Weights of a small transformer language model.
Size: 11 layers, width 704, 11 heads of 64 (1 for keys and values), MLP 2816 SwiGLU, vocabulary 8192, 83.1M parameters.
Architecture: rotary positions, biases on query, key and value, tied embeddings.
Training: a variant of Muon for these matrices, 903M tokens, 6893 steps.
Each number is 200 + 40 x the weight over the matrix's rms, rounded and kept within 0 to 999. Layers, rows and columns count from 0.

# up: layer 4 MLP up, 2816x704, rms 0.0555, rows 2235-2251, columns 192-255
# down: layer 4 MLP down (transposed), 2816x704, rms 0.0787, rows 2235-2250, columns 192-255
# gate: layer 4 MLP gate, 2816x704, rms 0.0553, rows 2236-2251, columns 192-255
up2235,211,167,138,152,212,204,246,169,116,144,123,186,220,143,184,181,236,236,166,231,153,238,174,141,216,156,138,175,120,240,121,135,251,265,202,160,157,188,154,194,272,224,285,236,224,246,271,147,220,196,181,170,159,200,193,192,138,221,144,238,229,246,280,126
down2235,306,201,187,197,178,203,172,230,296,256,189,249,205,197,255,206,200,156,145,256,240,234,183,196,238,160,197,150,209,165,217,194,166,182,199,246,179,191,226,270,116,280,261,156,151,186,220,192,210,179,158,153,207,218,273,164,196,156,278,143,193,263,161,180
gate2236,218,175,226,174,185,168,147,178,241,234,223,210,192,203,186,135,104,178,205,185,192,237,255,243,156,186,189,236,235,143,131,178,203,180,200,179,230,244,230,178,309,202,221,261,156,259,134,246,186,149,222,288,208,235,226,224,179,255,189,245,193,233,222,217
up2236,180,239,192,249,183,239,170,281,224,202,266,255,232,202,171,150,194,236,226,164,250,204,176,208,210,124,201,189,196,147,187,318,172,166,217,124,215,212,245,181,185,168,255,224,192,177,201,241,220,223,203,265,215,154,188,231,157,202,202,139,201,236,185,202
down2236,178,187,167,215,195,201,228,166,238,209,152,219,214,160,228,191,194,173,226,226,245,228,244,139,101,217,208,168,203,196,174,187,234,173,241,233,180,117,192,185,194,243,223,145,230,226,213,183,186,261,193,196,236,265,191,234,175,222,224,150,188,250,191,236
gate2237,189,211,163,218,190,248,150,177,221,197,196,203,126,199,223,264,192,248,233,139,158,216,162,176,138,135,246,155,211,241,253,223,259,221,205,134,156,176,205,197,217,255,189,207,191,188,177,289,227,193,217,173,191,222,159,218,181,172,244,182,210,199,204,153
up2237,243,193,205,160,190,147,151,178,181,246,202,179,259,224,192,195,181,166,218,185,211,257,189,177,242,217,208,251,186,237,121,223,164,127,191,290,195,178,185,255,171,203,228,227,197,218,166,186,175,214,229,193,249,163,203,223,231,201,239,232,222,182,260,229
down2237,187,185,246,235,154,150,238,372,183,202,167,164,193,219,181,262,167,112,190,168,225,237,209,169,218,166,284,209,230,254,263,204,231,223,261,146,172,248,224,138,197,214,225,161,209,248,123,194,119,138,280,152,204,287,229,156,259,211,215,202,154,196,192,192
gate2238,206,148,187,222,181,263,226,159,187,203,209,239,232,206,195,241,207,144,198,207,157,154,255,265,215,216,262,222,208,139,144,174,251,231,236,255,224,250,168,152,225,247,207,225,208,210,144,142,199,210,153,286,273,224,251,182,197,234,153,211,249,210,145,195
up2238,236,198,197,243,223,199,169,185,272,278,236,184,268,230,163,199,144,219,175,174,169,212,161,221,187,199,197,239,171,187,148,181,206,231,225,190,203,260,148,191,185,234,129,301,247,215,182,145,252,308,211,159,214,201,186,183,169,166,240,207,190,224,175,266
down2238,265,169,202,218,242,223,137,193,216,265,289,304,196,277,161,139,167,190,241,257,227,166,262,203,215,298,202,186,184,160,147,222,224,247,219,190,119,160,224,232,191,157,150,211,155,248,208,189,191,232,142,166,176,193,201,226,175,168,151,207,205,252,213,264
gate2239,146,233,261,208,223,202,238,224,229,196,150,198,224,212,183,171,144,206,162,234,156,197,183,219,187,264,174,144,223,179,228,250,214,221,213,169,159,224,174,217,193,242,206,265,170,269,204,256,217,281,230,233,223,242,176,176,190,230,216,208,228,212,257,196
up2239,198,182,171,146,174,234,224,183,235,186,193,158,191,262,205,210,139,181,193,199,209,233,191,169,248,170,227,176,164,235,261,199,161,190,178,240,197,200,200,240,146,170,157,242,258,185,194,256,188,184,210,224,240,200,187,211,197,163,224,228,225,206,201,159
down2239,241,176,219,259,190,128,201,270,227,191,134,137,207,218,193,168,170,212,108,113,237,240,213,188,188,192,156,243,264,249,190,132,201,174,179,206,211,208,234,229,146,240,188,164,193,160,212,211,235,110,250,214,205,228,211,238,151,175,223,255,112,250,173,236
gate2240,210,196,197,275,160,150,272,173,161,169,252,197,221,226,213,210,248,161,134,226,129,143,230,257,257,231,214,324,251,242,175,248,169,217,272,191,201,189,173,198,201,213,240,301,222,247,143,143,241,223,202,209,309,210,131,104,207,188,163,227,225,169,233,206
up2240,287,210,203,208,152,175,178,154,84,151,147,205,262,213,178,133,240,225,205,122,164,181,202,225,196,189,185,209,188,244,299,211,193,242,205,209,251,214,196,185,147,290,141,193,222,263,235,191,195,261,203,152,226,243,178,221,144,197,183,237,221,170,178,204
down2240,171,179,198,132,184,114,202,142,193,183,203,187,165,221,235,185,78,212,250,180,200,180,238,275,179,196,163,176,147,186,263,180,238,204,190,155,248,174,176,181,282,118,229,236,218,268,219,269,212,188,206,273,259,250,174,234,163,211,191,169,201,245,217,138
gate2241,212,281,185,190,178,135,177,202,151,192,217,185,153,264,228,210,176,164,249,115,165,263,243,214,283,177,240,198,200,211,227,230,224,162,236,218,192,204,287,134,211,208,231,203,205,256,271,221,183,106,208,147,190,97,113,226,166,144,151,100,247,211,223,231
up2241,157,129,96,314,154,159,188,245,151,307,167,223,171,166,271,230,225,198,222,213,245,147,227,203,259,237,122,228,250,260,219,147,218,231,127,178,177,197,171,157,234,282,220,263,143,208,206,248,223,230,240,143,257,231,207,179,163,228,164,217,159,175,259,132
down2241,88,130,265,240,171,209,204,213,264,175,161,165,231,183,157,235,172,227,195,203,142,177,225,210,205,253,233,288,210,233,179,144,132,226,166,162,180,252,163,156,191,270,213,195,216,159,223,303,149,83,181,297,243,216,125,182,228,229,143,142,269,140,267,229
gate2242,178,84,186,246,79,174,208,153,221,143,162,232,269,191,195,231,150,203,209,193,124,265,214,158,228,165,207,184,153,233,195,210,169,208,244,197,207,221,224,282,190,184,326,215,248,155,176,180,128,123,201,128,273,218,236,202,221,158,191,220,203,247,192,139
up2242,225,155,156,210,127,206,238,253,234,175,155,232,177,158,171,231,230,140,184,163,271,232,146,202,213,207,250,169,261,239,240,251,149,170,219,204,182,187,231,251,230,185,260,195,122,222,142,235,268,108,217,226,258,188,275,226,174,144,167,283,259,211,156,288
down2242,157,219,163,192,190,233,233,232,195,223,141,230,247,246,186,207,211,214,213,214,228,162,106,206,182,279,245,272,190,177,216,207,210,281,189,151,217,140,202,200,163,253,158,197,132,249,212,254,248,196,127,185,266,177,225,225,189,231,172,258,231,206,180,143
gate2243,234,131,203,169,134,234,230,205,283,195,166,193,268,215,132,197,217,236,172,161,124,203,194,239,186,212,166,205,217,252,274,195,178,264,225,177,169,270,181,243,252,265,130,115,211,127,247,251,150,211,235,242,149,169,235,218,218,277,216,224,156,154,176,224
up2243,154,141,204,168,285,228,202,187,225,188,135,251,203,168,191,206,189,202,171,93,180,186,188,197,199,193,248,212,250,220,230,256,205,251,209,160,240,197,169,151,276,183,177,207,203,114,238,193,227,166,181,190,176,281,208,126,173,231,218,218,126,134,278,247
down2243,163,260,228,185,196,206,244,155,190,137,153,250,219,199,139,161,178,164,239,128,226,116,171,218,257,225,254,220,205,142,269,307,258,308,227,253,294,205,197,237,200,195,194,205,185,191,207,159,196,280,190,168,188,225,184,175,181,189,134,264,219,249,200,195
gate2244,94,182,239,227,150,298,145,196,224,170,239,213,162,128,227,128,211,285,191,288,165,238,181,197,232,155,241,246,192,232,171,128,225,131,163,224,219,182,177,180,172,233,239,209,199,254,207,214,293,169,177,231,178,253,137,204,248,222,194,127,166,204,198,172
up2244,163,254,197,271,133,255,207,198,166,169,214,185,276,205,204,240,211,187,251,172,68,215,206,231,275,210,178,235,222,226,212,226,132,196,187,290,172,199,252,202,182,250,237,217,195,172,305,244,217,189,211,216,216,242,195,136,249,227,245,257,149,261,196,182
down2244,176,242,197,316,171,157,218,232,185,192,225,221,199,173,221,214,289,158,184,163,161,206,191,199,234,230,253,158,213,199,111,233,141,185,142,300,271,249,253,197,301,220,210,197,203,163,130,168,122,194,202,235,244,168,193,226,178,260,197,176,174,196,231,184
gate2245,174,271,236,192,224,247,160,208,348,238,169,241,200,164,197,157,217,196,174,164,228,207,204,202,214,184,222,190,218,153,215,224,180,194,129,246,171,190,187,182,214,206,224,184,217,234,223,201,165,205,201,223,203,182,192,210,202,178,106,215,238,172,171,225
up2245,197,232,196,166,218,212,243,187,224,128,259,173,183,182,243,220,222,214,175,190,157,219,247,154,164,184,171,176,180,172,279,247,210,192,178,186,252,273,136,194,178,129,183,153,154,247,211,225,214,240,246,213,197,243,244,187,199,244,241,156,209,158,162,211
down2245,131,201,167,188,199,200,246,211,336,198,237,194,230,220,165,171,190,223,243,227,143,243,190,234,269,190,219,201,172,230,191,275,148,247,234,212,199,218,159,117,224,196,184,228,218,185,240,234,181,178,193,140,162,218,218,199,194,273,252,267,233,242,189,209
gate2246,196,209,130,194,224,195,231,243,251,214,127,200,174,189,183,154,245,155,213,194,143,196,147,197,146,152,218,231,240,155,190,265,188,156,204,279,226,189,135,216,176,269,148,206,161,204,236,200,248,163,183,169,220,167,251,154,233,213,189,149,163,201,288,222
up2246,137,220,164,204,242,208,114,281,164,216,176,203,216,206,156,189,206,144,158,223,207,172,129,190,192,142,187,237,213,211,162,230,198,108,228,244,191,172,175,183,240,181,277,166,225,229,270,213,203,222,204,160,217,220,149,195,200,218,185,202,184,198,220,189
down2246,233,203,199,78,237,205,163,109,183,192,200,197,232,162,203,196,167,187,230,189,263,217,261,178,302,245,151,165,188,254,238,173,253,222,167,246,260,266,223,218,226,265,162,169,254,169,237,179,181,229,257,258,228,252,251,237,193,202,216,254,219,184,233,215
gate2247,172,186,227,158,177,242,220,218,243,142,191,206,314,155,183,178,155,196,205,138,187,194,156,174,237,227,234,151,249,225,264,129,226,256,212,183,208,253,212,185,217,122,265,171,177,189,186,246,192,251,168,171,125,122,274,260,264,250,234,245,198,296,245,192
up2247,224,248,109,169,218,210,191,169,217,209,177,156,239,257,213,170,235,162,282,258,234,208,183,190,162,154,156,173,208,177,200,200,222,200,209,226,200,230,191,243,187,234,184,157,250,178,254,254,214,200,169,168,161,190,239,192,156,199,165,186,193,182,261,149
down2247,225,206,196,160,159,218,134,171,206,222,193,255,162,227,221,179,259,188,216,200,162,160,228,214,166,220,149,121,125,188,232,159,163,260,189,138,175,196,198,252,228,231,233,239,224,152,290,248,214,274,208,124,142,148,105,253,205,189,231,181,127,244,107,182
gate2248,180,109,162,145,224,229,158,173,193,221,152,301,218,215,235,192,190,208,198,108,229,232,208,224,215,200,203,207,210,177,227,231,174,190,230,216,172,245,244,235,173,208,213,163,256,172,166,234,264,177,226,158,241,123,202,208,166,232,143,235,204,156,124,294
up2248,100,238,210,164,262,234,202,172,139,126,121,193,132,200,136,204,202,217,237,111,205,240,193,228,187,231,232,218,210,169,229,233,283,170,181,217,190,164,196,188,230,199,182,240,253,201,281,142,237,240,224,205,182,177,244,184,221,183,174,140,174,250,199,176
down2248,281,223,261,157,266,178,237,212,271,146,229,115,231,257,265,120,91,226,171,148,201,260,226,187,228,189,220,122,153,204,183,220,175,253,222,129,246,203,144,176,198,290,199,285,120,230,246,198,158,155,195,191,194,248,197,281,175,212,157,214,146,246,174,207
gate2249,159,198,204,175,275,270,249,256,206,199,187,274,205,223,302,160,217,273,235,170,160,194,165,166,258,210,247,246,145,209,208,204,177,230,186,241,162,183,233,191,209,139,263,185,217,244,109,243,177,112,155,225,223,272,189,162,232,169,108,243,223,207,240,252
up2249,217,196,176,201,231,279,173,156,157,122,169,137,264,136,150,217,198,180,182,225,283,267,174,220,188,179,167,192,199,162,221,212,148,228,174,214,204,198,219,133,165,232,193,228,147,131,226,212,199,236,149,177,172,197,171,183,260,262,223,157,221,239,119,224
down2249,221,187,163,306,222,157,228,181,195,143,190,176,201,200,195,155,194,241,188,227,292,208,183,186,165,241,228,191,226,237,187,235,208,166,197,193,222,220,196,189,133,224,101,210,189,179,207,151,238,241,220,201,201,139,203,212,176,161,205,189,162,228,189,186
gate2250,193,194,155,236,184,169,234,194,214,212,166,225,190,202,234,202,173,160,189,180,249,148,193,152,241,180,252,170,229,153,167,220,164,186,168,291,140,214,131,163,144,148,248,184,179,227,284,126,228,124,190,220,234,195,148,164,256,193,180,225,211,235,251,206
up2250,215,187,182,115,185,211,171,233,167,183,188,180,226,231,193,214,219,132,136,157,187,185,204,153,228,263,158,158,198,167,212,217,257,240,147,223,222,198,215,202,201,185,178,163,196,298,187,215,244,284,243,164,267,226,220,183,169,195,227,202,174,227,224,204
down2250,214,194,208,193,142,230,143,207,153,209,268,207,151,244,205,189,262,205,230,232,241,265,220,163,227,199,211,179,135,197,225,166,173,196,203,188,180,260,256,167,233,189,247,282,156,176,183,166,142,192,246,175,177,232,184,246,182,195,105,188,221,159,240,226
gate2251,193,181,277,168,255,190,236,260,231,138,158,238,168,264,253,236,242,209,157,174,258,132,200,279,241,140,297,204,247,191,183,225,65,190,184,200,143,221,207,193,167,310,180,244,208,186,251,148,244,228,301,187,197,212,162,280,220,274,196,200,161,171,178,163
up2251,136,165,137,185,218,212,165,148,194,51,267,147,204,215,223,187,192,266,203,260,198,214,141,156,205,200,218,182,225,246,190,241,203,169,163,201,210,246,251,264,184,241,183,195,139,190,246,244,181,278,235,208,238,201,212,218,114,243,186,224,165,122,107,172